config.yaml
n_layer: 14
head_dim: 64
d_mlp: 1536
rope_base: 10000.0
qk_norm: true
parallel_block: false
init_std_down: 0.0
optimizer: "muon_variant"
beta1: 0.95
warmup_steps: 0
decay_shape: "linear"
final_lr_fraction: 0.1
batch_tokens: [16384, 32768, 49152]
train_tokens: 303100000
steps: 9368
Each number is 128 + 24 x the weight over its row's rms, rounded and kept within 0 to 255. Layers, rows and columns count from 0. The size above them is the row's rms in percent of the matrix's.

# layer 11 MLP up, 1536x384, rms 0.153, rows 594-629, columns 288-383
size [109  99 106 108  99 110  99 108 106 105  97  98  97 101  99  97 104 107  89 103 108  94 100 102 107  93  97 108 108  98  96  91  97  99 103  99]
[[122 138 170  99 124 147  99 115 125 128 149 123 138 120 156 144 167 136 110 117 145  75 148 139 109  92 110 193  89 142 114 133 121 129 104 149 133 153 116 122  98  79 151  98 117 137 129 146 111 112 108  64 105 165  79 130 135  75 176 112 137 124 123 134  97 167  76 175 140 124 134 131 160 142 122 134 115 153 147 121 127  95  92 112 167 167 145 132 119 143 179  92 113 104 117 136]
 [116 122 102 160 119 141 133 129 122  68 151 130 142 155 151 133  89 108 126 119 157 167  88 119 113 118 134 165  92 139  90 149 111 119 138  69 122 129 109 107 132 126 138 145 145 167 105 163 127 135 101 146  86 157 144 104 145 144 147 129 123 120 181 128 104 142 134 104 148 151 154 109 151 120  98 148 158  85 106 152  84 155 120 133 196 131 129 132 171 126 128 116 130 104 107 120]
 [ 99 170 148 155  97 120 106 114 131 156 116 127 119  89 118 156  97 118  82 140 107 150 137 128 131  76 125 116 150 133 137  85 122 136 148 135 149 174 149 132 130 113 135 112 132 127 146 134 145 124 137 130 156 144 113 167 137 157 156 136  74  82 128 131 116 112 144 138 129 127 132 128 137  95 135 157 121 148 130 103 178 110 157 118 134 106 160 119 112  59 130  84 141 125 130  93]
 [119  94 116  94 118 145 105 104 125 111 171 119 108 153 147 158 103 143 138 157 123 114 136 151 133 187 122 100 133 126 141 167 113 128 138 151 147 134 106 121 108 189 121 177 145 133 144 111  77 150 110 138 166 136 135 113 151 167  94 109 103 129 164 154 151  69 117 115 134 103 121 120 168 144 144 107 103 144 120 162 144 128 153 103 139 136 108 139 125 124 110 122 166 126  92 108]
 [133 119  98 163 113 119 135 111 109 126 135 134 109 161 109 146  92 115 145 145 135 115 148 116 123 126 123 132 115  95 124  93 132 120 175 128 165 119 140 132 120 133 163 118 172 140 150 156  99 172 109 119 151  97 108 152 112 140 118 144 129 129 110 120 101 155  85 135 116  97 105 142 158 117 108 175 148 158  81 186 130 107 118 128 148 113 155  75 119 127 133 158 149 125 126 103]
 [ 86 142 153 130 127 149  91 135 169 117 136 202 150 159 146 124 131 142  96 155 147 129 132 139 140  89 140 161 143 123 160 121 109 131 173 146 140 105  81  97 144 141 139  71  96 149 123 158 150 111 153 148 163  83 119 189 105 146 121 140 142 152 100 134 130 173 147 154 110 139 114 127 111 145 139  83 145 119 124 125 132 154 139 146 128 169 123 169  84 138  97 135 105 176 107 127]
 [ 91 127 143 142 140 156 123 128 124 153 159 145 117 124 159 147 148 140 162 147 128 135 121 134 124  80 129 130 124 176 169 123 116 128 154 113 151 141 110 106 113 123 103 113 106 142 145 111 117 128 156 172 126 155  95 149 152 140 148 128 122 111  97 145 145 121 132 113 130 164 200 146  93 121 117 101 132 170 181 145 154 107 107 126 150 108 141 104 139 167 112 133 105 122 123  73]
 [110 134 152  96 111 133 142 122 149 117  87 122 126 144 107 148 148 109 146 151 115 143 116 147 142  85 134 138 183 136 133 131 113  81 148 100 116 162 125 136 153 137 129 145 158 118 135  91 147 160 153 137 141 134 122 135 145 137 119 106 123 147 139 123 132 116 118 104 147 149 159 112 127 110 125 125 143 119 103  90 107 110 148  88 140 133 124  99 108 129 169 123 126 119 134 155]
 [163 155 120  98 176  98 136 116 105 124 105 147 126 133 136 117 112 115 118  91 147 167 134  68 108 131 162 135 115 119 137 159  92 133 114 132 150 155  91 121 161 153 121 153 123  88 134 137 106 149 147 112 144 157 134 146 148  83 157 154 110 116 136 124 157 117  99 123  71 150 127 158 165 127 128 171 135 137 169 132 122  82 117  85 148 140 178 114  88  83 121  80  91  86 158  81]
 [ 89  83 125 169  74 128 127 111 187 123 106 146 144 124 100 124 127 128 136 140 134 136 146 152 120 115 109 108 144 150 107 121 104 129 135 102  85 127 129 118 116 115 146 134 119 115 158 135 103 143 124 127 114 158 132 129  83 127 128 110  90 147 178  93  96 105 150 140 114 135 147 118 117 146 111 123 132 137  83 102  95 153 141 158 143 177 105 114  64 129 132 141 158 141 130 136]
 [148  89 122 145 132 179  94  77 124 162 137 133  70 102 114 113  91 119 153 142 111 135 129 171 153 132 158 153 104 151 127 104 160 141 122 116 108 128  96 151 134 158 166 175 123 114 114 129 120 134  89 121 117 125 171 106 136 157 117 133 134  99 145 146 110 129 110 119 109 109 127 112 114 135 145 151 118 143 134  98  98 126 129  84 128  90 134 138 138 116 214 157 131 131  96 116]
 [124  80 133 132 150 140 120 101 185 145 100 174  75 109 145 105 122 147 107 165 118 170 130 165  95 132 106 120 124 140 156  80 119 180 117 109  91 137 108 102 135  94 116 112 126 127 106 128 171 121 128 111 110  78 120 150 174 172 129 105 127 157 140 132 163  93 124  73 134  97 156  87 151 129 155 124 110 140 135 105 152 113 123 155 103 126 154 127 168 123 136 125 131 110  88 120]
 [111 102 153 140  96 114 127 120 115 129 155 143 134 120 129 125 130 137 116 146 133 159 108  86 114  80 157  95 159 115 113 178 120 144 180 161 121 112 130 129 135 136 128 169 120 201 129 212 158 127 117 167  85 115 135 127 115 139 131 130 103 105  97 141 141 173 124 122 120 166 117 143 105 148 139 159 155 171 110 158 134 159 152 108 117 140  99 122 173 161 124 131 117 192 142 169]
 [108 108 110 160  93 168 116 114 173 103  98 135  63  97 132 233 136 137 119 156 137 146 135 116  57 118 143 131 111 116 108 125 111 108 141 100 133 144 150 148 156 123 149 138  89  77 119 128 122 125  96 137 138 169 169 156  99  99 141 141  72 197 138  85 112 164 112 142  87 103 125 140 109 122 138 138 141 106 130 143  97 126 141 111 125 164 141 147 113 152 162 130 174 142 110 107]
 [151 127 157 109 109 139 145 100 151 190  85 108 108 134 121 106 120 148 130 144 158 163 150 150 189 138  96 126 120  79 127  94 102  81 109  88 144 122 148 137 135 107 140 111 111  90 133 111 131  88 142 132  86 125 115 128 137 137 108 144 192 162 104  79 165  99 105 160 145 149 122  93 159 106 157 130 122 125 109 148 119 122 102 175  67 119 125 157 130 118 141 100 161 144  99 128]
 [113 119 125  79 160 114 151 126 199  98 134  90 117 139 112 115 138 114 134 154 110 122 109 103 109 127 107 140  97 128  77 158 141 141 132 139  89 142 132 113 128 141 132 120 136 140 147 112  66 107  98 141 108 103 181 154  75 105 120 123 147 158 146 101 136 120 143  87 108 136 148 126 152 117 129 116 129 133 153 163 102 153 121 180 152 138 140 152 127 136 143 151 105 100 115 153]
 [128 110 121 100  94 126  59 111 122 105 153 149  79 119 147 123 106 141  95 101 126 151 112  93 116 136 131 142 173  90 173  98 104 114 115 139 104 134 134 150  80 100 145  92 122 137 112 143 146 128 132 142 129 170 147 138 141 135 127 138 150 129 162 124  94 129 137 145 127 126 164  84 178 110 168 142 122 125 114 147 136 135 156  89 108 119 133 133 120 124 125 111 153 123 119 136]
 [152 148 109 105 137 131 113 122 121  76 129 110 142 143 139  89 110 129 107 130 100 115 139 134 125 158  36 120 143  67 128 168 152 106 144 173 155 128 120 144 110 120 151 129 104 116  72 105 147  82 148 135 117  67 150 114 116  83  97 190 118 138 130 101 163 123 148 133  83 158 103 103 116 127 152 108 176 153 170 152  86 169 139 184 123 125 132 156 127 110 131  64 108 151 130 129]
 [142  98 107 161 115 125 115 132 145 125 126 130 108  75 113 139  95 130 171 119 148  95 169 118 118 129 119 141  66 151 167 139 149 109 137 181 138 121 129 109 127 146 109 176 150 101 134 122 120 119  84  77 166 109  72 137 115 128 135 112  97  54 136  99 117 173 153 126  97 151 136  91 160 131 151 124 123  88 112 159 137 159 143 146  87  89 131 121 106 113 154 116 158 129 136 114]
 [125 174  83  96 204 128 128 138 114 115 105 146 111  80 101 115  96 103 128 159 115 146 127 152 160  92 124 154 133  98  97  80 112 159 120 105 115 101 126 139 124 114 124 136 127  78 113 150 171 124 134  90 130 128 112 125 113 131 123 141 150 149 119 130 140 126 123 149 155 140 130 165 143 103 142  98 144 148 143 112 148 134 142 116 121 126 148 121 118 162 104 110 122 157 119 120]
 [123 164 124 123 133  88 132 109 127 156 107 114 113 120 127 102 103 149 161 164  92 122 120 145 149 121 109 128 110 111 161 131 148 131 119 158 164 123 131 112  83 148 100 139 133 146 122  99 143 106 104 121 146 105 195 158 149  85 122 148 129 171 163 139 142 127 121 110  93 149 156 148 110 135 143 150 123 159 116 147 128  99 112 127 119 136  98 164 135 118 130 135 117 123 168 136]
 [111 138 124 150 112 155 141 123  82  77 145 104 115 125 112 108 112 126 124 138 147 154 152 134 157 123 147 129 126 106 163 141 122 149  87 111 107 118 133 112 105  99  88  88 112 100 176 132 160 136  99 110 132 150 125 124 148 135 106 127 107 134 108 116 110 167 122  90 109 132  80  96 154  92 136 152 164 164 136 137 124 129 116 123  99 127 131  82 142 137 194 161  99 114 140 128]
 [152 143 143 104 119 142 110  61 182 131 138 151 167 188 117 116 111 125 135  79 164 151 113 147 109 143 156 130 145 117 125 130 123 132 111  92 179 113 159 139  95 125 136  91 114 154 165 131  96 154 104 159 113 108 104 104 128 139 106 145 134 102 132 135 153 155 182  95  94 147 132 115 129 169 176 139  92 134  89 132 120 116 110 133 132 106  58 111 148 108 146 141  95 123 151 109]
 [131 121 167 149 126 122 146 113 109 121 171 123 144  78 147 134 157  70 112 113 161 154 131 139 144 105 130 107  91 136 144 128  92 109 139 138  71 108 141 118 116 124 139 156 160 137 126 172 165 110 110 139 154 135 130 127 147 127 106 125 121 109 127 156 125 120 109 125 134 157 107 115 169  94 128  90 113 128 117 156 111 101 169  94 168 109 126 133 185 109 129 133 107  81  89 117]
 [116 103 105 110 100 155 110 135 145  98 134 148 129 145 106 132 106 103 131 114 113  95 102 166 131 143 112 145  93 163 136 110  78 161 130  93 171 131 190 109 137 152 119  98 114 109 157 138 124 138 104 120 128  91 164 125 112  99 149 138 141 123 176 128 141 131 135 145 115 148  96 157 145 107 107  78 139 153  85 141 143 130 132 131 149  94 115 122 113 151 101  83 158 136 121 124]
 [140 104 146 137 123 146 106 107 154  93 174 167 126 177 124 143 143 133 154 168 139 110 137 100 168 143 153 128 123  87 133 143 166 147 142 134  86 170 162 152  89 140 128  99 105 110 129 153 158 122 146 121  85 115 166  93  78 160 137 169 143  90 161 108 140 123 121 150  93 131  98 121 102  97 102 137  97 133  99 131 110 126 147  96 136 100 150 156  94  92 120 114 128 154 163 142]
 [ 87 206 155 128 146 164 132 163 133 112 114 120 111 138 117  87 115 131  98 154 128 121 161 164 117 158  86 126 169 139 183 158 142  95 155 132  93  94 142 163 101 127 125 142 131  99 142 152 155 166 103 152 134 127 142 137 150 129 104 114 116 138 104 103  91 106  92 123 142 103 123 167 127 151 166 108 139 119 128 117 107 172  86  97 104 122 103 138 110 100 129 137 157 125 130 159]
 [124 146 132 135 111  81 100 130 154 157 165 138 109 119  83  75 127  93 191 135 131  73 105 132 147 130  90 127 162 131  98 164 164 135 134 156 115 144 148 121 121 132 101 125 144 194 123 102 132 176 122 150 132 111 159 119 188 115 145 102 113 131 105 119 148 104 127 115 102 132 146 139 120 152 169 157 118 141 136 133  95 101 130 108 113 116 128 143 122 104 122 182 130 118 115  92]
 [140 125  86 147 107 151  89  86 148 118 137 134 104 112 176 105 137 116  93  80 136 120 162  93 141  82 175 142 124 131 116 128 126 137 156 149 175 128 141 137  86 125 116 108  77 154 166 115 111 122 150 123 129 134 118 108  63 155  87 122 126 140 171  89  75 125 122  93 133 167 177 142 137 116 149 142 113 131 139 128 149 125 164  95 139 127 163 100 161 147 117 133 108 144 111 153]
 [107 131 105 122 128  94  86 146 154 149 146 151 145 121 109 124 144 148 152  99 140 119 139 119 119 134 128 131 108 130 145  86 104  99  84 145 165 151 108 123 119 128 128 128 111 132 134 174 183 122 104 131 138  91 125 108 135 188 117 129 150  86 159 132 109 133 105 105 128 167 128 155 111 128 156 114 142 139  90 117 119 137  99 150 143  87 149 135 136 145 123 152 153 127 129 115]
 [178 124 123 115  87 140 105 123 131 156 124  77 151  97  88 115 120 100 133 159 119 146 166 134 145 131 123  73 100 155 142 149 100  94 146 125 145 144 157 156 112 127 145 151 107 116 126 154 127 155 124 165 146 116 120 126 102 139 111  86 103 112 154 129 121 147 117 134  73 116 131 137 126 127  95 147 139 148 135 105 144 124 113 106 113 133 149 154 141 148 160 143 131 189 137 156]
 [141 175 143 123 134 185 178 129  96 118 112 117 147 142  90 130 101 183 116 134  98  98 121 177 150 147 142 147 114 114 172 114 122 142 189 125 143 121 136  95 137 132 131 112 119 115 137 113  96 157 109 144 180 108 131 126 114  83 106 142 142 117 113 124  97 121 106 105 105 109 127 109 143 108 163 143 154 106 104 116 147 163 114 156 132 156 107  96 159 162 139 141 156  93 121 131]
 [103 131 109 150 107 185 170 135 165  99 141 142 151 140 120 111  83 116 169 116 123 157 134 154 154 132 162 137  99 146 136 105  84 117 146 143 122 133 109 117 135 137 105 120 131 146 114 121  87  79 112 150 120 135 146 142 155 174 132 140 111 133 141  93 116 142 181 124 127 151 136 145 124 108 104 162 118 139  56  75 118 119 165 126 167 149 115  79 137  99 154  88 105 117 138 143]
 [ 77 114 155 156 168  84 150 133 124 106 102  95 115 131 134 167 149 148 126 136 141 132 103 116  99 137 150 101 153 114 101  90 102 160 127 119 155 114 112 106 110 110 107 122 141  92 127 146 106 149 127 147 108 131 141 139 123 136 185 144 121 145 127 116 147 126 134 148 113 136 151  70 123 145 122 124 189 135  80 142 132 125 119 103 116  93  93 175 141 109 128 148 149 129 118 155]
 [163 127 130 136 123 130  91 129 146 111 105  94 118 111 147 148 126 113 126 137 126 136 143 136 134 139 130 142 139 117 123 163 143 120 106 118 108 110 139 123 174 132 128 127 101  99 140 114 144 120 119 128 114 128 107 188 134 127 117 148 161 127 138  98  88 152 105 126 130  99 102 143 173 103 119 113 124  98 112 132 114  94 113 145 150 139 106 136 103 130 117 121  92 133 131 122]
 [147 147  91 186 133  94  85 138 114 130 140 119 137 143 136 129 117 141  99 151 134 118 111 126 113 135 131 163 128 133 130 132 113 161 155  89 110 125 111 136  79 163 138 136 138  90 112 126 146 118 130 104 105 125 102 181 123 140 112 151 138 134  94 129 101 118 116  92 113 119 122 139 142 151 169 151 180 116 164 136 106 106 155 135 130 163 131 118 127 155 145  91 134 158 158 115]]
# layer 11 MLP down (transposed), 1536x384, rms 0.0776, rows 594-629, columns 288-383
size [ 94 101 101 103 101 105 100 103 102 100 102 101 100 102  97  99 102 106  96 102 104 101 103 101 106  94 101 104 101  96  98  97 107  99 102 100]
[[110 144 126 123 106 208  94 159 135 145 127 135 150 105  85 132 105 119 136 127 120 138 138 118 166 107 149 166 129 159 161 133  96  93 114 146 147 126 121 130 142 106 127 115 142 142 176 139  98  91 144 124 100 104 104 136 131 107 180 113 146 159  84 175 127 154 129 144 150 110 114 110 155 102 143 132 110  63 127 133  91 189 128 159 124 123  92 173 146 133  95 160  97 138  95 167]
 [115  97 101 105 120 137 135 175 133 162 160 102 126 165 117 128 126 128 146 155 135 132 131 110 106  86 140 163 103 141 114 123 122 104 152 143 140 152 159 153 151 144 147 102 129  81 160 155 165 121 133 171 126  99 101 128 128 127 154  82 114 138 114 165 154 156 121 139  96 145 126 152 158  61 103 113 171 110 107 150 100 148  88 108 169  93 109 113 139 129 142 112 117 126  92  97]
 [ 91 104 156 156 133  94 188 116  91  98  98 148 144 105 112 170 132 144 102 100 150 134 155  98 144 135 164 176 125 165 135 143 152 145  79 112 129 142 137 144 159 122 152 111 149 145 145 125 150 145 122 107 139 121 179 147  97 141 124 134  69 113 145 104 111 105 129 132 124 132 157 118  93 136 132 163 108 144 138 143 112 129  50 108 123 116 110 175  95 124 114 110 120 127 145  83]
 [210 135 123 114 150 119 109 161 123 109 160 101 138 143 125 144 124 144 126 119 156 172 114 164 130  85 126 134 184  80  93 147 115 148 116 179 115 155  87 112 117 122 170  91 112 105 118 192 128 104 154 142 134 117 157 124 162  99 128 138 127 144 117  85 100 108 147 124 142 149 123 161 144 106 153 102 112 130  85 152 140 128 136 138 132 132 132  62 165 131  69 143 126 152 186 143]
 [132 166  92 132 150  73 109 120 132  93 121 123 115 125 121 129  98 115 180 110 153 112 153 104 114  84 141 158  87 146 123 151 115 143 131 146 124 152 125 111  86 126 193 135 122  88  97 148 130 103 119 154 128  86  86 110 139 148 128 143 125 115 124 111 132 155 149 134 117 125 124 120 163 101 132 150 142 133 121 126 122 172 135 137 119 159 138 117 113 170  67 138 182 155 157  79]
 [166 107 101 159 155 133  94 127 143 133 114 125 128  99 118 120 112 127 111 142 126  97 142 112  98  99 113  90 144  86 150 107  94 147 161 101 124 122 161 104  76 107 119 113 146 154 144 133  92 133 104 113 124 114 120 126  86 153  96 146 126 127 129 141 113  92 120 100 167  98 133  83  94 116 149 104 136  63 113 155 140 150 184  93 181 103 145 141 124 163 134 114 145 138 126 112]
 [162 119 105 171 135 139  69 124 106 138 102 114 156 142 140 121 144 101 117 102 139 153 127  80  95  89 113 141 138 143 149 156 111 176 129 123 139 110 112 111 193 132 125  95  88 157 106 155 136 129 150 173 122 117 122 104 153 177 125 143 127 183 135  86 111  84 118 151 128 146 134 134 158 154 129 139 111 135 129  99 123 134 134 130 149  95  95 136 129 149 100 142 157 162 146 149]
 [116 133 133 110 135 146 152 138 104 152 135 118 133 134 160  99 131 148 137 152 110 102 124  91 146 121 143 104 122 132 139 179 126 100 161 105 137  97  85 109 128 105 125 114 108 110 127 140 125 148 114 114 147 131 113 145 106 103 141  89 157 142 108 124 112 128 114  79 147 166 102  87 150 132 142  89 146  69 122  39 140 158 111 117 124 158 129 105 150 119 174 106 121 128 109 134]
 [129 136 133 116 101 125 135 116 125 140 126 127  93  91 138 140 113  88 119 153 127 156 125  82  87 138 125 179 113 153 108 123 118 127 154  92 123 120 177 141 100 140 157 127 158 149 122 114 115 153 150 137 159 156 117 111 173 100 171 107  96  92 116 117 108 102 136 130 110 120 122 128 139 172 163 159 108  86 110 128 178  98  79 102 122 115  78 122 123 110 145 153  97 103 154 159]
 [136 151 138 114  90 117 164 117 118  93 131 144 160 120 145 138 151 139 133 137  79 141  87 193  93 123 147 184 139 168 145 166 108 101 141 175 147 177 117 154 118  90 182 128 109 112 165 156 155 106 132 101 118 136 131 112 137 122 105 139 177  99 154 139 155 121 127 140 131 108 112 117 166 142 148 171  75 109 129 156 138 126 132 131 107 136 147 140 142 116 130  89 140  92 126 130]
 [121 109 114 125 168 134 134 124 143 138 102 125 102 115 162 130 115  99 112 159 138 112 147 159 119 137 106  84 115 142 112 112 153 113 127 110 131 129 122 100 124 142 129 122 103 104 141 119 131 120 115 104 129 101 151 154 157 119 124 124 172 120 115  75 146 162 142 120 116 101 190 104 137 136 160  68 115 111 147 158 146 106 130 154 132 118 144 102 129 119 142 113 135 127  70 118]
 [122  83 133 104 157 142  93 134 133 145 153 127 134 132 163 108 121 177 184 133 120 138  93 116 107  94  72 100 113  84 145 134  96 144 148 109  67 118  95 114 108  99 110 158 122 138 121 170 107 144 142 147 124 151 132 129 173 105 118 107  86 163  98 172 104 158 131 137 161 108 100  86 147  68 116 153 132 137 126 105 131 118 155 122 142 155 108 132 106 147 129 112 139 134  93 125]
 [144 132 116 144 140 143 132 100 157 110 135 107  97 112 124 130 155 101 128 156 139 155 140 132 156 128 144  81 139 122  88 143  92 128 122 163 147 135 135 132 100  76 121 118 161 116 140 142 127  95 120  97 157  99 120 113 152 118 123 132 149 197 145 147 146 111  91 106 115 138 137 131 112 151 118 137  97 140 119 107 142  72 144 121 157 151 116 131  97 171 158 122 128 115 106 128]
 [127 107 130 123 187 118 149 110 115 107 139 168 119  96 123 133 146 132 127 130 132 130 137 101  67 131 169 144 118 146 116 125 120  92 140 123 122 129 133 154 141 107 142 118 103 111 133 102 104 130 165 165 107 139 108  73 113  96 158 106 137 133 149 133 141 116 129 148  64 135 102 180 156 131 136 112 144 109 123  96 112 158 101 144 113 141 131 114 149 159 113 152 127 136 169 134]
 [126 142 178 118 162 124 131 107 106 201 163 111 188 138  81 166 144 153 164 140 143 175 142 118 172 152 130 127  93 140 125 143 112 126  86 126 139 121 190 123 139 123 171 138  97 102  99 147 122 158 157  88 116 143 113 162 108 138 133 122 101 114 127 108 108 135 149 156 102 156 115  98 140 141 141 126 114 152  97 156 130 152 141 164  99 110 132 108 123  85 156 108  90 154 163 185]
 [ 88 131 149 114 127 154 110 146 149 121 108 138 120 108 130 133 165 141  80 151 153 131 172 202 156 151 152 142  90 165 135 142 145 162 158 159 128 115 126 167 139 168 169 151 132 118 155 135  74 140 124 146 131 114 156 132  92 114 117 131 165  93  91 152 158 102 186 144 154 151 126 115 120 162 163 105  95 125 130 143 101 119 146  92 124 151 155 146 106 149 138 143  70 118 111 114]
 [129 100 141 160  84 141 133 167 108 131 154  44 110 161  77 124 125 155 116 116 115 140 108  61 160 134 129 152 136  77 151 115 148 141 118  93 146  92 113 161 145  91 118 143 117  94 153 108 110 117 119 123 131 110 130  97 125 146  93 124 145 145 113 136 151 109 141  94 177 162 137 119 110 149 139 112 102 128 160  78 145 150 131 113  94 152  98 100 122 123 120 103 165 147 124 158]
 [121  84 162 138 117 136 133 116 108 147 143 172 143  79 123 139 168 168 133 125 107  70 140 140  83 136  88 141 111 102 122 134  80 136 129 125 134 133 160 107 122 114 155 126 110 152  74  87  76 102 124  97 132 145 130 122 157 146 134 135 142 128 133 160 123 143 151 138 124 142 108 133 100 133  87 151 130 141 120 133 132 123 119 126 135 168 134 139 152 115 120 113 130 122 122 102]
 [119 164 123 106 140 160 158  92 127 144 148 135 117 211 102 108 166  87 102 116 137 116  97  98 139 126 163 122 125 109 116 130 145 160 131 117 164 155 111 134 155  92 134  78 131 124  94 123 147 129 183 160  71 157 132 133 130 157 135 138 138 190 111 121 111 104 147 105 122 103 116 148  82 138  94 141 124 180 119 124 150 118  96 179 125 123 136 113 141 123 126 131 104 148 123 114]
 [149 155 112 127 124 156 140 158 136 126 137 139 142 139 128 134 100 117 112 137 113 133 113 135  99 152 106 106 134 124 126 120 104 103 107  97 141 140 146 145 118 147 120 144  89 141  75 120 164 124 153 140 116 163 109 129  69 135 149 134 124  77 134 169 125 157 150 186 163 132 133 109 153  84 140  84 176 135 146  94 174 115 144 119 124 146  96 117 147 120 123  98 150 133  86 145]
 [116 120 102 129 144 118 139 175 119 132  87 101 124  85 131 166  63 117 177 139 134 129 138 121 109 156 184 132 138 154 181 106 148 151  66 151 127 107 114  78 182 124 117 124 108 123 137 137 134  76 143 111 155 191 140 165 122  89 155  89 162 131 157 108 117 110  82 127 128 124 125 135 128 126 129  66 113 105 137 106 130 113 162  94 117 112 114 111 157 147 111 143 172 101 192 118]
 [ 73 159 135  94 167 137 135 122 166 120 121 105 148 136 102 119 137 149 177 157 155 120 154 133 145 148 134 122 126 104 111 117 123 136 132  97 138 142 111 183 116 153 140 137 160 105 105 110 129 126 174 123 122 103 139 118 118  78 166 171 130 161 103 164 160 143 117 139 154 144 102 130 149 152 137 157 134 126 100 130 128 129 103 174 129  84 168  68 124  75 143 195 126 163 134 164]
 [154 122 130 106 153 151 125 134  79 135 132 145 142 124 160 122 140  94 108 118 146 105 108 141 123  59 107 138 113 103 140 135 121 144 107 117 184  93 121 169 112 121 154  93 148 134 129  99 123 119 120 178 119 129 145 135  83 147 118 125 116 124 111 137 118 101 119  83 101 125 134 108  96  82 113 157 112 121 112 159  95 162  82 117 116 129 133 111 126 126 130 143 126 131 134 102]
 [108  97 129 135 107 117  89 123 126 139  85 134  99 129 153  92 152 132 130 121 179 155  80 134 127  91  97 109 153  86 177 107 101 161 121  85 134  89 132 115 104 126 106 100 162 124 153 142 114  95 168 144 122 148 179 113  76 150 159 142 101 119 168 120 105 155 118 124 154 157 111 133 164 144 153 148 121 151 138  93 122 127  87 122 145 141  73 126 137 129 179 109 105 114 135 155]
 [128 135  70 139 116 164 139 160 172 123 156 143 126 102 127  93 142 119 128  98  91 117 139 135 122 101 157 116 108 108 130  67 107 130 103  95 127 134 160 113 133 170 109 138 122 120 123  86  92 134 133 139 157 134 145 142 130 106 127 158 130 154 128  91 121 139 107 112 158 121 100 137 135  88 148  84 117 113  90 148 153 152 145 127 133 132 127 155 138  95 143 122 163 147 135 176]
 [141 144  83 125 110 117 152 113 111 102 149 137 135 145 137 164 109 102 102 128 189 148 107 124 150 104 126 163 105 142  80 138 130 137 124  94 123  97 116  74 133 145 155 114  96 149 173 112 135 112  92  96 172 115 135  93 128 157 141 118 156 152 176 145 148 109 113 105 103 114  90 167 142 120 147 122 148 167 113 152 148 122 124 158 131 141 133 118 102 169 146 119 108  97 136 135]
 [132  90  99 156 115 141 118  73 133 110 146 108 129 146 111 118 153 148 135 128 105 112 124 158 112  90 127 146 116  81 115 132 124 151 137 144 158 145 148 185 101 118 132 123 111 124 109 141 104  93 149 120 177 119 144 114 126 128 141 129 153 155  91 133 108 127 135 135 121 118 149 135  92 141 117 163 141 101 125 123 165 111 148 129 142 108 121 123 149 101 141 107 123 111 142 150]
 [127 144 126 145  90 129 113 142  93 182 171 146 108 114  94 151 109 125 142 142 100  56 100 124 152 129 115  90  82  98 112 116 146 138 111 125 142 127 153 136 138 177 117 116 147 124 104 135 120  71 129 131 124 112 139 134 128 159 128 110 143  91 101 140 158 121 172 150 115 138 110 114 117 117 120 134 121 111 123 127 165 127  99 120 122 147 140 107 103 136  75 133 159 113 161 126]
 [ 98 123  93 125 145 121 122 111 143 113 141 140  85 127 144 107  73 146  91 124 135  79 107 104 169  98 167  96 125 116 155 124 127 108  87 155 163 165 166  86 129 150 116 107 130 125 131 134 116  78  95  95 120 172 115 168 110 198 116 124 132  85 146 120 166 139  98 122 137 158 105 153 120 165 140  96 152 116 159 113 145  78 123 136 153 162 133 118 130 127 146 129 160 142 126 130]
 [124 135 105 156 127 126 124 108  90 111 121 152 124 120 103 147 105 106 124 171 114 109 148 138 150 111 149 168 134 138 154 136 165 150 128 100 141 143  95 151 114 146 106  97 115  91 113 117 131 168 164 126 126  88 177 110 133 125  78 152 139 113  99 125 169  97 130 168 150 149 118 126 121 142 165 134  68  81 128 151 134 117 122 157 142 105 152 176 101 119 162 125  91  97 169 175]
 [133  80 145 118 105 113 123 127  77 114 114 148 140  99 137 182  88 138 141 122 166 197 132 175  96 104 128 129 148  98 139 183 114 104 109 159 172 115 125 123  86 116 127 147 115 118 160 135 113 122 120 139 140 116 136 151 148 111 135 100 167 125  91 115  89 129  99 134 104 130 121 134 147 148 147  89 129 121 132 147 130  86 105 102 155 103 135 129 109 108 146 140 128 120  97 154]
 [ 85 102 121 127 109 137 112 142  56 105 150 126 110 102 100 128  95  88 156 159 114 110 148 123 133 138 120 152 161 123 136 182 131 126 145 127 150 168 192 143 106 126  96 120 130  81 132 142 118  64 152 121 143  95 133 114 110 131 159 131 100 159 110 158 118 134 135 102 118 161 105 138 111 165 124  67 128 103 137 142 130 123 172 132 103 136 158 158 104  95 133 134  87 181 122 117]
 [109 127 133 141 153 111 148 134 147 131 138 165 135 162 152 109 105 128 163 137 138 155 124 135  92 127 143 160 117 151 116  97 131 118 141 140 138  95 104 122 150 134 179 125 116 132 101 137 136 128 113 165 126 153 154 165 166 125 113 111 149 135 135 107 112  90 129 156 123  92 173 137 133  91 133 187 166 127 114 116 118 114 129  93 120 174 111 116 134 116 141 105 151 110 182 158]
 [126 149 189  79 132  79 137 120 128 151 132 171 132 109 123 154 101 122 144  87 167 113 160 121 149 118 124  91  80 157 105 113 110 118 100 134 130 141 119 131 111 138 117  93 117 126  93 157 106 140 119 132 152 122 168 116 104 134 141 125 136 132 150 162 136 159 115 150 114 137 135 147  60 146 145 183 160 161 152 124 164 130 149 145 108 168 141 150 111 142 176 123 163 126 120 103]
 [122 121 105 134 125 191 136  98 132 136  94 107 126 138  88 129 114 126 196 111 116 133 123  87 122 131 187 127 140 111 129  90 138 119 114 116 142 131 127  84 137 109 165 109 120 148 120 135 159 124 159 158 115 163 152 115 153 110 109 150 147 172 116 131 173 104  84  98 127 135  81 160 124  87 139 138 126 117 111 151 160 145 134 161 144 125 109 109 121 150 105 111 134 155 109 152]
 [147 111 140  99  93 113 119 166 120  88 116  91 123  94 146 183 137 100 116 134 128 136 139 124 165 143 103 127  82 143 152 141 119 117 127 127 123 126 118 102 103 142 117  83 117 116 106 141  70 116 139 112 108 136 150 133 154  73 150 143 112 134 133 114  53 179 136 136 110 152 141 129 135 107 131 122 123 150  92  77 153 124  98 125 134 164 143 126 108 146  93 106 119 117 114 121]]